config = dict(
    vocab_size=736,
    norm='rmsnorm',
    norm_place='pre',
    rope_theta=10000.0,
    init_std_qkv=0.0398,
    init_std_up=0.0398,
    lr_mult_up=1.27,
    beta2=0.98,
    max_grad_norm=2.0,
    schedule='wsd',
    decay_fraction=0.604,
    decay_shape='linear',
    final_lr_fraction=0.0,
)
Each number is 128 + 32 x the weight over its row's rms, rounded and kept within 0 to 255. Layers, rows and columns count from 0. Numbers have three digits each. The size before them is the row's rms in percent of the matrix's.

# layer 2 MLP gate, 704x256, rms 0.498, rows 379-395, columns 128-255
091:132064146118142176137171115135122090157129151102113104078172196151100140138097145133101125094120139132129049098114087129157118132130131133106139126121124165187139099160103137167135150099193212106166156130178102122095151080171166072181138109105062129105116207125120109117105083170106098126174083139047155086120121143116137178164135098135067156075169110109147075128138159134148133126114
099:149114113112223148156166081129096091131162123093091109129099111207163186106133103108151177125134192174138194111100076084183116107141122216107161185125141139168213162165110086138168144180170127146079095044141141046120159111161147176125097127085135109115124148099126134083106160134172122122079110043188112166186109116082104124113118091157107119162140094129157169127156157087144106135152
096:117153105111078100104130076144126144137189094123141157141111159170227130121167120088173106141118154160192134135087217126151119076150129133088171135134087124108127107075167111129152116078223136129106095161127159120117170126122182128111124106131146195120122128133155048157093080137101123110117171090102100122121101127130091107170120105144091135155097109148139225119131156122141144122133
080:080092125096173128115143146117149158184106114123103122155074130062148055157162173092130091137112064151067114083100143058104101120126138123105207099107136124143148147145141161134108162124122102108128133127127153118141125168164108167139099116119079112122176103099185082131152127153073127112088130171125145154114134194095114081133067108165143097180103095035201122090176125112131184155102
102:149132117089082136133138077131095192108156150116163172131191110172091122103114148140126150085138115112118130138190103146107137157158138183147151152125164188160131094073131175134193142123158104122081150084124107105166109061104111112093100158082052115104094119130121127134158152135130206148121165169128147124109131111130124197111118115142180084084124118148192119158131073135114087128159
101:105134191126152110156088138118116140176129128144115088114061107172201118127114112156132153105131101093128062135098110101138143130084090104124113170049152136117101164117092134091132117152088136120093124135155113171143148113128152169175129125127161123148139105134139163142161122068184136153148149095049177169112092203128114167099098162121134181122165162157166213128137078145087077066167
098:188129172098112111145144092136169158134165155086135123127155130124140141125079146158114122165193129152116182167112168129122117115131158149095124132129090126149127206147140191142204115076126161133142140146196204118117060130122181159099174101147186119110116146117116116104141190124121104076157202066091138089086117131138107171155148137103126134116142108094165126164161113098176129141113
094:179093153160143157140118180183184126137150154113078085148158070161179109142117218165169124133123189091079140141151143103150155156134143082028074113104158156138110087104127142103144141120090200166108116113176150082152120090101186126128067109161152154190152112118149115133119098205138099136153083172148122128140145141104152149099123144120128123123141087114143149114126150114105154137132
083:074172075143128102149138165195077144144096105122105086109121134146113138140151211127078094105122084138139092135159140113165101084051108102131119172156098115159099136161156133152135089090121127108105126118042143128094147199100138073137161177059133098068143151125131167071109164181059146106165085155162149118082186155105120120154108078148047148132115125156137068131137149136126154218152
102:110085150182126159131155160209160080116123062076110112162135133152143142197079147134159165137114168135116140131117140088176135105125137162117151160082130038141153141145109121151069118155147167119109165073144119149181159168136099182122175154134121125135108119159110116113157122151132173136185079111100055122103121089151096155172138148131168126053075143101174086162123106170152190057087
105:134134159169147117112115118118145135173153086059129103139062118131122136126107195124108047067129118149131216174060138160108140094147134111171128126115118141089104102102130089162142123149088125106125113147104122092148136075112167147157161124111124161153101119128170169126171125168185151092122075134072120132167144180057085112078139110095144169150101127110121121128172092099100104149121
098:145077081139111100167141101118159143090102159117170117161156095128170093099247149144117090110069150149118124121085078079088077124116083140089100139137178102168085117116067102173115130167183136111143217127161073086138131138093108089168149146153159102148057164197187114123147173109127154109099100112130159103172115154115092163176136201098143080147135163124083220138118085113161117095092
100:142047153133101102164131143093058144086143161107147131114167121145138180130122152179152102098128183149076108138138067154136162121121164161151162069174130116189140133113107124118062103059152193126145146164087136151084091103146157167114151129135115089118129175114114118112088155079107145103141167084097148112142066081123109136080135103142096143154126106121109159124087085150167110124127
114:152079076068152114158178106166196149175195118138165148182127123124164124125205115136132093110093111168123093121111142126130128128147176131126171135128118129113174175185140137056127153155110120134078170140120109155160136101132149123094116117110139104146128137083169164151120060107123180092146104035116138091119115192139158098136156121105165232155117144081125142133091096170087113124142
105:098151135135118126161153113145126108059162135144096120121119148088101118148132122106164141111154145090103078160144078153132101137091134108158097139083157129080150168174111131101112138202145128153193161107124126076119126211085108154095160085140114117147126113116137108152140120096144102086184147101097078121140113104101115148135121157143086125080108067140157137150094187174125125083094
104:115137131177116189148147083098138120133138077146157146122061096154156142146200111151121082146120059074104117154113170134074160123111150141150150123089122155142182119147103144183166138118132134072181059063177114124091116145125153122127120187154109078141152124130116102102156129097120173184085137185089140074109123116137094109121091105090133040099135106107115138173121172041120175197135
091:204128108125150131157158122153169120149142093096137109151105125120145117167096103156114133156148099092060144113087157101131094157076161118133111143134111107208173183120121052183113123115133183124157096119092140067167116126157100094093203083133134104155081166152125124141096109103087135064094150122133146127145037129102120106102129122094158146109131123062146120141155099136127190106112
# layer 2 MLP up, 704x256, rms 0.512, rows 379-395, columns 128-255
092:118166178145133089185165108140094148117180085114182123123125095127100168132136079143130134091111109129157210109134110139111128090183128100163137171177151089080117160067146070112150194116066085122166088111113130064181157154129093211109106128190192150169113094153176086101156211124188155136079150075138121140151094130185147113138115111165152115144118135092138192094089098076116143087137
104:109120109111138177151131123110146116146118217064115087118050184181086144112116104134136133133126125156108145156082127112184117124129071142023140110117146115159140152107147071055117140088185109127156104073131100130079091167115165109144142191083117082123102094067124137117121145137174159109114164143167131110164132133134094162104131180130177148059068146055146144155104117083039121112137
093:129132145159133101164113106094127068114085128149128129076141098080054167108110132143074091115125101135107161103110107120067140163135116103146126142090148135149153121137131090122103109192076184155177095141139128142108125147127083164165103127079101137126168115140116180125130127094134090137145099122086174099137099150171151131131174124143198116093223143131159074105135108124131138159125
084:094108131096097099155101186174164166161072149134052101144124167114126000178132099060175153157151115110078117062095113085106134095110163149128197073083159097136142107182119126131154139135130105151127179121127149113092131219102156166083119111178056113181155156120160111127113172184097108135112165145197122125092166220125120114151096134152148156114123086113185141124109132184143119174123
106:165114160094141127123064155192116153143108120130190114159133077152114180101108147061155148177138086100067102165135149142143169118095131127111118123154153141099118155090166130112156120203105108121150105128121093152124104169153106174138088119153084132106143137076136140107096122089036111127125113142175165118136141100119170089145129137164145152148147121131133086112106182167126162133116
109:136173148168144120093129093142119080123154130144112110140119114101122116147123131105100163061118154125143163213104161168161150187178206146116110124120068078109222099171148106164156131131187116107121155158076160196123154114129101111150153166134123141147090055139107168163172146072144118100168115093102171108074130177121114143100106120113134139089078127123102131159149105157111155144117
098:145150134078147178169144102165132153099168212101149167149135135187174106160127106126112111193155100129075146145212143093105158174105134130116019107105143115130132114152146118140109155129094100115152139095147127133074093164146149065187104100143118151126114159141110193123148127136181160092093107112128127090179113180151187138098172094082115117126123108146141105090146115151126116164065
096:125126068135093131177111099166094132101137077115113164106074195093131128106117038089155152143158119114108177097087070095205073146115115145149137120130138127145120115099180139170095101165132098138169103150115143149141065137135132119119099096157123106138090084136159126242159113126071153067127119130102174169107094168145151121119109125212154104115067175132155106149144136108131088114174
091:101178064166095099118114169167133187142146112103104054101148142142154131126153184123120103110108112104146087139126141073129172057095113081070120154111116097127064161088135077094166148100144110130128130138094126128113104202127127079131194195113181078080118147154136145095109132191086134119194153146126090086123190141125199150152108087122060185110135154143154140176115126167123131180092
099:086153071078157107109143131096128148114110137105150135147203092118136127155147119096126090140135116133138189129137121170157181103115139123202112099115029140162129154117133117137085114145152213154137118196121144110092162165109149118137092166093126181154163137186116107105090141079146127182103112100185105141155166146154096105128102134077166105127083173152090124059097160124184126140112
106:140144133124116087139123156184073171088151086122143108154125133091128150121136105101093108188147104123147072131079145076146126183135116148096118086122169143192141158114117145124133087115094096132106150217099109093150151155159138157145105099133110118121132099131197020195124135113141112127162120123140187146121130082171222151145169153152120117110200159107123120123095152085157098125058
093:083198115133158138132124112138145110193132151127152132062126166141136191124108166143118152115180156122104149132090194131167156103129079095122135093166090160089149155174201140133150122165166121128113070171115128132130154122200163159076156094160154121171136127127087137152103151155126120163129152080106114137079155072063123062086112117155168119180135140136089053088114139166099166112153
098:099149101103137141163191097144103114141113107108079175098092146134092124120130125121069121148094180115143136153122130111161065173125139134139091136155160153136100109154117179162196169153139091142102120119136098090114107187129139194095122169149124124166145113127083061120140080124070152121175125136136145144057126153099076157175130116160155078164111114113104086121160120081126145110167
104:147132156123194089055150153084118142040148119141102124084097148174140139153103142132154147080151112171174155122067166198111092158108130154121147154102128151109112123140131104163087130176175135115161156110163202162146165124174114135086106100124107105101123131112111143188112208132204127133115138119169124200083126138138129163129093098156135126099166086112088121145104089079084145146065
101:113133144118119143138171151194156199141097109204128143071135072159092201144166170135116139149112046064159139149119106209157115134161070187133127110139132121129111117120138146095147083156126116210085146108104169093184104122091128128165139086162092175153085121118209122113123158129081116078113154111151150121110180082082139139143137148093128083161107169105121178142113145125118115100145
102:170104114101084160060091107128151140151158109158153094110086197169116148133185139139131052124150091095154132155143156109105168121098078106084080137121113212108099157085141125149182117093134093086225052111132130120081126132094139112080104115140068145107108174142179147097157087107119135095111154153151134125141156153138147120105148109149088177142097162122095210133153142157115106143126
095:181150093171127131151091134104172121137129106096181101114153153125156117169101095154174134190121127152084150091089134122124084157078132120108069122106078116255154164170150049143090068140128161175176128118125127087139090158141133124097214091160145046149092133190150138126073122109085119089166114158119155168118079109161130127059118128059146114057134126098086152095161148140087136110109
# layer 2 MLP down (transposed), 704x256, rms 0.374, rows 379-395, columns 128-255
100:131127123092122101176138135189115107138172123177113121116159143139159122110102140129161168112138157082119104122147125146104135104123150146130150108255148122105129148100098082117098105172119106162149120082110095124077143192162182123147069118139152074152100186117165111077107173152115125113096108084156179152189119150193120122149167151146091131089144153103123144105110096081145199139100
111:164147182132174146128153132148142156155083106120163121123057155184159139098142134138169174118149179114188136131121080154169131106147094154091125123119123166132112137093134165136169144096246105082143130102154144096097166145133165159111141115064110124141077089134105183103116198117185121118127126085170140167094134170177128140149184101050120078178205130189187160103130084145091157085169
100:108104150076136062124134089104170126140136161146141151122104157000180130115137180117153094120133136068082121056137096227125123147176144147132148123147163124111136163128126157111118095128151128130129159144124162169138158105097150184157112136100144117150093128052145113113087100107153105056163093097085157119108165100089143142172162113179118113067136156084206057168141094139143132150172
090:116115153095114120126110230180136155168108175086235144174130095126164117133120110122178146052092164072081121128126155113142057147146169126132130134081148126102100078130097036100105080092124141138113141128160090149168155170135121066109172154121090088153106128111165071156177096085110079119126154162110135101073209132076156093130082103112111231114103186111159149126117123169085123155079
099:130181061129128147127205167134195176108071145046116152125128079129146097127137137138166119168112161108101068128139136107132099108082141144103135112142100124133177100179144147088138121084095141102200133174128164074063080108118134094152156118155178141139136092158130127080127096152108145141166123093077085082115130199185193115133124169080139154141178124128141151118148207164126119126129
108:118144135110132075140146134111164117110140131158150134142129105166149117079137101138149137149156037133044087145102116081054025091130111066126167137145141121158110104177122127109135129134175097190124161127112104166111135128134123174152120076087110116134133104130140146108090130128094172137161168124144087144180188216107117099107120172110167145124091110111104123097141105145126104148119
105:153114083122099165075135088115192114098106126117113099070140105121162165120163134182123100213178115121097128099130080113103194161156078112135076123062083113155182157136137167138071212146099131141157174108080093166109158096138143099161104126163147117211187098158103138118116147129146159098090068142131127129142133142126102164088124133070098107091130107174138124100133139168089160119109
094:075164112175123135079102158098106193193121123089172124104145096092101056110158099113148129179105146125119158128233129117071139121112125132115118097111084090169108105138119153215121049075087178147099093136144095139127092136089182082104104173094141177149096149148155128145125103100103080154113136078133106148081098166103179123115154123111061115073152137141126103137178161122130174132124
087:100108144145106115172132150122114125145103153175108145115167075115156137073167128185156078102124110140148097152169156073146140087113089161145120107128111124117100119161159174125134125114125143101134159051052133151151196166128067132091136157097129067122062144130151098080118153151146132081186091131128123170134118156110138125183186103140122135128129049133155104145115148110146105145127
102:141103166160177118106118106116151108105117111187083133099136185159128119116103159116162133134172177161073152111145126161088122101087165119072148140108097215157137139130097107167098105081084104145100162108080097112093120179063161134133113123148148195071081134149107177117142167157147144121120152109051100131137111137104083094141141070026106157103111135149106159153166122110077183151160
101:103188171113165135142109175131121110114127107129091174149148172101166124169142096138104150106102201083180144134129054123171109113091158112106092113191118077106133174129144140149142101096118131172117051116149107168096142068146112125076092127146114116117132154158090090145161060149140120090113081149155135073116159162112081171112179151178115104116128154142165131141108066104127121152118
099:084079128095081128119082120125065187109150114147170171109141099152195149131163127177165109138120093145151130136141150145160171145133109100165104077144146144087082162075068192121154136123099114106101084164133165078108148113144089177098116118122152114144094083083116165060138133085120119113124067096104065135197043136149176134147145107082071108062133112124094098052155109149138151106132
090:149175161136100066136158126088087111120123167129166118076115071118094145134146117141122112130084163148124121117155146108097091124084085113160177183098098126137145077199133063107165116184153176101093140105107141136107149116117147162131136126133153139134114149104141121136123165102139115156155163086171189105085182093083123141204144170169138149126163119165126107156155113133102181148153
106:166065125101110165173144104207192119183125121102097147092123129101117157088135108081099154074136144135143101115092120067132119128164149090078103154105169138163157161163106124113102167128117137146175099143058151113112136133087099158109111117138086119103118142119116120149119136151132157133127139118179169082089177130157186168136079092155094134028147131057086115097154140190076116135160
103:119116121128106162115126103084132097153108124147055101170111120127140071110102126112131087089189074186135110117087155139103165107112104090131130107091139095125120182132159178068123074120097113217123150166164202114132081080107103087139161142133129138084132147094132162086150194149100128132099116122086126066088125096136154158107137116198142136142102167161140136145138067166065129151150
103:106139149153095176126079143147121099150099124147134132045155163125146148128136118159137115092151127093144097127123061120130144164117163099081127114121164168165139122067177204142175116124128125091213155110078136095076214100098132117208147121114106116074080169149163052106166149145131148167151151125176107174103144143123101130176130075116171100149050115121119201101142107068150153110161
100:131149130135156137156126096117136096118155124140060122139105079051195069091098127161111115208170132144102146139095104076146111161102081136154043110063043080129100148154112103191147172079129131103121081123067166117094096096087131146115092152121186133126097145131132119032126112080114142116116098107095062188112096137093060145145193101075171082145145189108169166170120109162103108137141